config.yaml
n_layer: 12
d_model: 384
n_head: 6
n_kv_head: 6
head_dim: 64
d_mlp: 1536
vocab_size: 8192
activation: "squared_relu"
norm: "rmsnorm"
norm_place: "pre"
norm_eps: 1e-05
positions: "rope"
rope_base: 97600.0
rope_fraction: 0.75
qk_norm: true
attn_scale: 0.125
bias: "none"
tie_embeddings: true
parallel_block: false
extras: ["gated attention", "hashed n-gram embeddings", "an embedding shortcut", "learned residual scales", "skips across layers", "capped logits"]
init: "uniform"
init_std_qkv: 0.0406
init_std_o: 0.0406
init_std_up: 0.0406
init_std_down: 0.0
optimizer: "adam_variant"
lr: 0.00111
beta1: 0.9
weight_decay: 0.42
lr_head: 0.00933
warmup_steps: 309
schedule: "wsd"
decay_fraction: 0.546
decay_shape: "linear"
final_lr_fraction: 0.05
batch_tokens: 131072
seq_len: 384
doc_mask: true
train_tokens: 589300000
steps: 4497
dataset: "wikipedia_en"
Each number is 500 + 25 x the weight over its row's rms, rounded and kept within 0 to 999. Layers, rows and columns count from 0. Numbers have three digits each. The size before them is the row's rms in percent of the matrix's.

# layer 3 attention output (transposed), 384x384, rms 0.0308, rows 166-191, columns 288-383
100:515533475507518503533499489435461498515514485461467431516489494520486481509524499509539526507471521530494510514525513536487517487516480481508506506495541535488476499491502495486480561468520504497493508458539460481512507511481531495496521487497458548502485518470515467503513517490515439501
105:505503478495515541469502530487509551461491478481526531507523491484504495513452467536506576527517526525526541517506487527541489502450510482568477533465536517499574518509491457476517485518510505489498463474519493525510502481497502505528507495510545486532519479491515495505478468474537505497
110:484503533489489492543486523431478454515508497502514499535462521523491479503577509512513484465506460541483531500465428525589520449489442521554457502474484519489522467493506461468445496526497554505489502538456494497520499514498534504491516467507531466480519534475521521521496490480486564483
109:497523475491529517464473492518479552472517520521519504522480499547520550527463502497475505516508515471503491505507484515488500492509474521479555489534499524538490560513484514506480528498498479510519500507481453496493479512503536489474494477551545544543509504526476541455526498520513516465
097:516487515517486491483533538488490488514473490516491529469486473506517492466534491479528500485467489457526487491514498472475548518494508485473539464478483472496457485462468476487489491517504482516487489480494456492463485501501515510448505509497529504515471541523503539491554534527468476500
106:459528518497530525518536513495540462511496466514462535497506477442489456432496448498477495493551519528504481458497500479497505490501455497516481516497512517506502492498478495519497486490480521514467483541503517499466506474504485445507508479492541481483544488497495505497469523546529512521
107:471524483504499487518481504490528502508518544498486509485494486466478515533520548462521430524488523552494475547517530484530540484489491495491518496487498477486472482491496522523481526454480502518474508515509497506516564531498515524467509496519523501469460537508478539514490468486507481474
098:509510491490509491510494486497511527458501527520507481547452499492512512461478462518497502487482499495459504484517510482459491469455435530560495505476486552494513508518465533512501521441511497497515552490508539515523444491547507481501506532526481511484472475457520481505438528490528510471
085:533555524465473481490536507523513500552527507526483468491511535507482485525491528524520505504497531485524490487520507503488450480522490516515515521493498478486489456493525523513525516503481498508523541467533538512528508472507548463519471479477514527512484497525478486472545514490517512490
104:493502475539479531512533534494510476527523483558515491492550549489454466492491451454521485506495543506506487494522513456521525507497494507495458499494473508511491522498495479491478469541493523531478504516527474487497528519531524484458486510514478510523553531530460530511515481508531511481
100:515503502502503509484528502551505476475498515474522525488464506524548466536550521474484514515479506522518532507468517491500511522494510485508506527491512477501484526500501485500531539497520517526510502498488456466487508496519493478538517493465532483441497450497510532536470479516444469539
103:473531492500540460487523476471500490511534518484538488492477508458497554466480511464492467497500547486474511533531456491460527500521463522508485471512514498512497497492500533483497499515538467502493503506512533520499512494520468507503475518500525535523527490512476483517526482483499530456
109:486482435511534515506534529497534463493473530487487489488505455510534502515544512437522501482540532535455492560505565492539511501556477495460499495501516541533466483523484513520526493482497511526495456505526493471508527508517547484518533490533470542540457528557521546524504490501472452516
103:537508457491462498475481537492508510499505476496488507540472499505483471487517552461481498478534488475496460523473511503516538468508468504493514477501533466511430524520520523486506514490481477482518478468503523529500483516502482490542442537521482526557503508478471488491469540526529495500
103:510497484541503514497510521500484483530467484483491461518539526487494511505509520501494541491474488448469532482470473472449509468498497495513509501490554467494461486506520541500508463505495512457495449526549473481497518502492437508520463522487472510536486527550515457540508519529488505499
101:486538517515496492512494516477498475525509459529498530469486536501476509499506499543470529503493511466555502537507502468508502507515518526480509493488445449478485496498500464474529453483575492507459511535508492495499479484464493509468527496486519479484543500499498522468522512513490464522
105:490428508491508488493482475557483439470488520468516507466489507531523519477518525476461506488490458471478563478461517537487541483531530538528499508511528488512450543532506498476519500476496504488515520513494511475496495506457422571498541524462450435467523520535536506481478481496475471515
100:493527469459517490457476497501533539526497509494509530493489498467481466486500489491481474459515480497470489492482486497532540492472459494531444517503529507510454459510499484489538490482471472512490478523472508499508523544500538530471490488513477485462484506548527548520457480444489489537
110:511520508520482481515508515486535491505508484526488505440515531505475461519534510534532494506456487487519497444463506517467468515540530488512510525524504486468478474516529462497551495532481517505487483499484522491549494478473515482506509514474496491500496501455506486505501506494468506481
107:484500437517518518483499478507534478515455528502516529481523461495542481481543490496488510490471530534466497506509533466506525521463489450495516500489494473501498471457490469492529472492502501535498451509526459528538489491529522489537496536481492528515519508521518477506467453459486524528
108:476460481481490499491492489488445483512535478523497514549512514510498533458529498466468471462493498505503508519489504519487524495535506527492528441499468497539500560529487481513475510512509523501492488507486529516448489508483452462486515494522478505498515537551503483516498531550459544475
102:522500444504511518506474470557479536485519525476514493505510538510476533551523569540493439489495558476480522483497486490506531506486490520507517488542517489498491489526573559510489551499517501505498510487490504467531469561522503490532509470460507492525506515508510513519477497488514511497
103:537490477438500502486523504485497504555545485475548505532519499521531511470479466498484486493530456488480514540467455557534487506566501485487517526544507525490549536484517509503464486534500480514484510475518517505488481496487468536534473456540491450520497459525489458526497526548476526491
107:569459531511480478508476498466542510447482516496470464563515497476505498506417502519507481526503470480509460459530504523500471475506507467512517520501574534457523525504537511518489481485470453490496501443499474548522477505479456512539478511518488512552481477501482509511479467542530503476
109:497504547505479462518499542481512490548494506470464493481450533536482499448508524551525475503490548519500553467503555516469488501550484540491471529474479542491504452508508483519539510495513480489521576509471519453470507501474513454483492528507516489501503495508493544501476472482490497517
102:488502491491503520471539521488523444488504517503457490444527518503486464526496470427506523474477458491534498531517528492467484491540495521509513491481485505551493513497480480515513466483538493478481492517489528478497497507503478510475493515520525522510526478545481541473496481493490491494
# layer 3 attention value, 384x384, rms 0.0296, rows 167-191, columns 288-383
111:527550510485522486528522570484525526491495547511533496512491500490510474514502502520492511456529556462479495484485490510505459536474483519557553510491496511502545481503493479496511487527507485504495472461480515508492476474437498518483512466550491506520469512512492473511465478542471464512
111:457489517414477510497477547462508495505485510520480505549482490470482532464536480505489518491531517487463514499512514511509491526462491477492474517494489515519522513499497463497529480527512466498554489512495522476511488456486500533495487469540525474516489450561466497508484524496519482504
113:483464462472509489512494536470478503547520488535506479466513485498512504495505504461495541509530449487500446504494494502537547512495513545513513480499530498486477499512473484501485495492499498506493521484508466544492449502504459529514490533474470491475471501515526498515484488516514510522
101:454451495496474503498489486536478497516490496486481528490506535503457483488457561517509525474485470484497530487514535498484489489450489547504499474525507480477508486521532525491476473485518508557484482483493532487484501508516498523513489508471452504482486557526474533513532492485558485498
113:476525455528495463514507474451534465486524495516447555516590487498484499480497468484541505521526503522516514499498515496501522497533438466483509500493479505499497476513476550503512517442485487494535466502468508499475490495470527476492479444506516511492523520502522511512504533543471486496
115:507432481479512512483482506493514516564497412499446483550518489533463544449498525503494475490491466526499515487519521518520509479495532501556465484498501532492492494503520482523469494532478512527485503506473446481499460490498515515499489548513516488462466504506455499481483490511503515493
105:525551512495497486443538527499540496473477507494512553473523531532504421521544487513504476536494520508495423520471525485506483460510543467510516501507501511511516504465477491513495566500498517501463510521525537512524478530496486495549458454511503475490487488512527497547444490500546476495
098:488527479498460522523509480495511504519495538461539497471484501503543535505506509531479502506524512517496514531533442519494490556557444544496506504492490540507483505493481493484495500480499506524487512478529520488505526487496536446481508553492480557455470491479525492495525487449508560471
112:495524475532494480544498511476505521476509514454541449533534471516456505454508516496519487483531498524488556460469454522524470516487490487498457477453481492502496492522482523496546474506522488507506452542487494500505529483470515495461520501507481512481570525523517536492518541560454488483
110:514476447502493478492433535485474533503478528560477532496466506507520489533485535450476534519535498511503519501476535520509487529503434503485511508509508480496491504498525548506493497474489507557507541516470474544506499492510488542501493517500455459518508457499477530489514476463486458468
111:535502475513500487521545476503550509549486505491509513482525504524535510493525536502511505452514522547498439535480499510486544440526479525508484499515494493488480494517512457447478529490502540475517505500491477507496496490500551520540450471459517526505467509511523521521536498532485545486
110:512486520525436465453488522486506464496489460529520488523515532526545488506497535486476488465465466505476519484501539513520471504512503506512441481510510537497517524496514549491487510477495490503504514498471451556493453509533489484525521529517478516525488507556485484501469504517517486497
107:506545456507472569525501463472514531465486481484448497471500469496494480484467470526538507539504469509462493509497489501493497504543496465472523480540494500503476519493488491479460486501490518495477524508537447472513501518574539529505476522510478550461506531504515490508492487505465454485
109:490540508532472515565505496495473516495530515434465492482487530459518492513448479518492469466527520486502506489465500492489505485512530460495507483501509508493490503510525492490497502512473512512502513497497520464491504489520496474495473487490509552505471527523488515522522511495509538463
104:500481548524537496524481473458496499535521473519456481489534503480457523499445511514507466519524547511545505532496474505487492506499451494496485506464508455509469497485494519486512435492538500519485481494461508470481515479454558515509549498501492506499452479482463518498524519499484486516
109:489513518509498493500494503495500489541530494452453497520464498521524468538498489490524492528492475489490473518470543484491524466530522461522523500536519498490469534476518486495502493515471539471529550562464515498493492520518459540515465472513503486513528522519500509495512481509527526497
111:468456500506484495459472538505503473569482480513532454535495524488516513491542497522506452500515481487506492486506487495485473436498495473527473461485496522516484526518506482538501518525470519530487448475471491522477481497425496490550485513496492493548480491511446567503507525482502461514
110:500527480504495482530504505458517491469506528515465492478527519475473483537503504536486504574524516480499505532550486488520473497561506493436522515505474485477451508477482512517556485488534484494473477472494538459530516512497537475464522489512465548495479461476509526537552520456460521465
118:496482491519471515472493487489489464470522512504479487501515509530526453539478518489502440460453494501486507443467529478510521511502476481498499481472490547489534513519498516506475491549511513491480473478501462471512488493544515532491498552480502533525502543544512463509481502467455491492
107:482480497519541479516519456498448507493529451530541505468515483498464467525551513474537506470471525512458518441474539477531560485475521532514499516531520424492521506497490491514504500461461516477517516503504492461478479495501471496510449454461538498486527519558507494497475502540502484510
112:489501467495486491510468523512470523517500503521532432514487483478485518503495474481488474531523490547477483509501481494544470520506476569526493477499508499505476479514505504553475474539488470515482554542486486492487484486492464509499479510505480501523455512481524469476490506517438490504
107:489482521500501483487483442460467459468515501454501525503473546480521509508506437483496546497508518474508487458521461499463533529486474534521532510522508457493524508535506536539499500532549483500477480488493520525502514514452478522531534489504485456535528493497510510518496490525502529506
109:528502472529523511473464525501509482445506476445440498527498521485481542516526446512514508486450517510475515456497485496480526535487517473510495499502515487524523521522542526496447507535493512505452504501517489558517496518538486490496499527541499467562562540502518512502465451493473504528
109:472514522502503492539529490512507476521502495531520499497519480567513542512509523518503525539491538493517516556508522501482515543535478488512486483482496566534476522495500485486507502468501491494515484515511561530490559497490561489496477487504488507518491464528511468508548525452520531500
107:558509484502536489516546505473503474522494545468510532502554490531522496458530539479466493455506491521540464536522542498501547458558432486501512491510512512495490497497485467521518480500519511502451479491475517460503495504564496499504507496516508466520508532502510505469507507488517510471
# layer 3 attention query, 384x384, rms 0.0326, rows 192-200, columns 288-383
103:522519492499498469468520503472525510493520497461478528505501486509480465497491522509514548513498454494483484533491511563507523514523485533512498493461466455531510498533489492479472476503510523530461497535507487514484509500498484503493500510469496465536486506493503548511530484517478482524
066:501544456455525531519452525529524486494515484441531517481527502510531479448514507492500482513487480523519495524510505526545501479528491526500494515551509473496486502495508512489509495468481486536492509461491435511479528476488545488431568520496488510524514485498508529489532499516485477522
064:551453512482484460482513521495457470501518500516503475522447515539476484471494511522489499487470482497539501555486513509494533496478540500525482458508447515513486487547504512460516513477539484490498485533524518486533485465527447535531481492496515503506538491484488481512504487515506499465
076:465494474511523549512489485515536493487486502533508535496518500482498512520499517486514509509493495491545498468461531532471527485507488491473509538489480453490480523488505534502504500471508508508456531550488478531517491529494490497470550483498514418480499440503481490511516539474507522502
074:496487457483482561482506483525523496517489509504494528475529507520527497540541521477471498515445521515458495460489518492499493495508485538431502517482537503496514486523478509558491487502482505552437529508504508520478475517511508498439552524486502513527458495475448476483487487458511463491
081:517479517494489462509502529464468447472495475503461441523522469489481474470489510537533472475515452505492524537523495525528543515468490463544486464510491507484508520497506510443474560517475466419526500503509471479482475515523478513527457490521479478473522498513505496503514468500481512480
098:466475540526491493539445483507511469439508488519533511493496480556469473512496495504499524508518517464509480510495490489517537523460512477463510524528486500512494521513518522558460521499498518449506509517480468497511485518515445494499497480501513469503553474551532488527531487474497523502
081:508498484510500532500486493486532534533505493522536576488530464545461505503518516460470492502463536506502490487487533512432494500475447524415502506480485503525490475505521520508486469468492496500488496440534519513541484494471505501509533510479509485498537494500476477516505540518493498470
094:518508506507489491492476499496496487450516513485474554514514469504488485500515509503484509528479549497495498510495500494512520499481491522509515530511482512473525512544541504525506496474500516463497469548462509454490510509530464489479497477510484488524513539502542504508525489504496514488
# layer 3 attention key, 384x384, rms 0.0316, rows 192-199, columns 288-383
034:530511538562504494513463505521502541450505502495479502477481508500488529476497457521556517506496519509527520495522486505521463493486495529484504533504454500479491483504541485508515511447461511512523514475511487469521540456474469514533532494481516441500546466498501485497484500523480434472
054:506450507518495572475446458501541512526472489457479482489491489490463509473535499505464471486497520463533526540515498520474514464522489473530504513502486465478504502505525475504505458511535505457478472512524497527501523511518457489534499500500500506484513529522549512509508497453537487461
039:507515528490506512524531525521507497468499473466468508511449519487508511502542487496489499482529471496485477556498523480486444516492472505532487485495519499512506463489514497476481530505472512468564512523465535472497512510505474545521476474506482502544505514497478492498515492505475490500
038:490519506465495459444469490487452536527503462537485486503486532486531513538475507504517472500499499507476450501532520507524530511495509480488531460464511543523526501504478493484520507511507498542480454484472484516515509506495530468506495505502467507482515509477469506482474472513521509519
046:466501510512516481469473478498459508497467501488470517535511519484514472473511509490515521477508506530510514492503500510502512467470492483525522545478519510486485545488513515456525456494498493552480470492493516467520485512499489490510466476526484463501501582510546547471528488443509534512
040:535540478514466486494466507532520496459542505495517551459470492545518490513488508448525513531476461487503523480506505474477512504494519536472484552486514489522460466501473488509490476543469475522517514482569481512512489477519492526531471485473504519521512499527491473463497530518550526467
057:499546496524488462519506526511458530511502538509508485491505499500454476493425497499465548480453476476464514476488517506498483494543551481533549462460504479490509478525476504471520487516530457501523523503477518493456490543484529501508517497519519518491520462464515479489472494547533521491
049:497498490522511519561478497511519487499521509490490499521486450498439526529493492487447446485502490475456501522541475472501493505513505470539477477533473487495528484514545506489502478516470495496537486531484505513479505487535492529544509517533458521505463475481473505507506500515476537519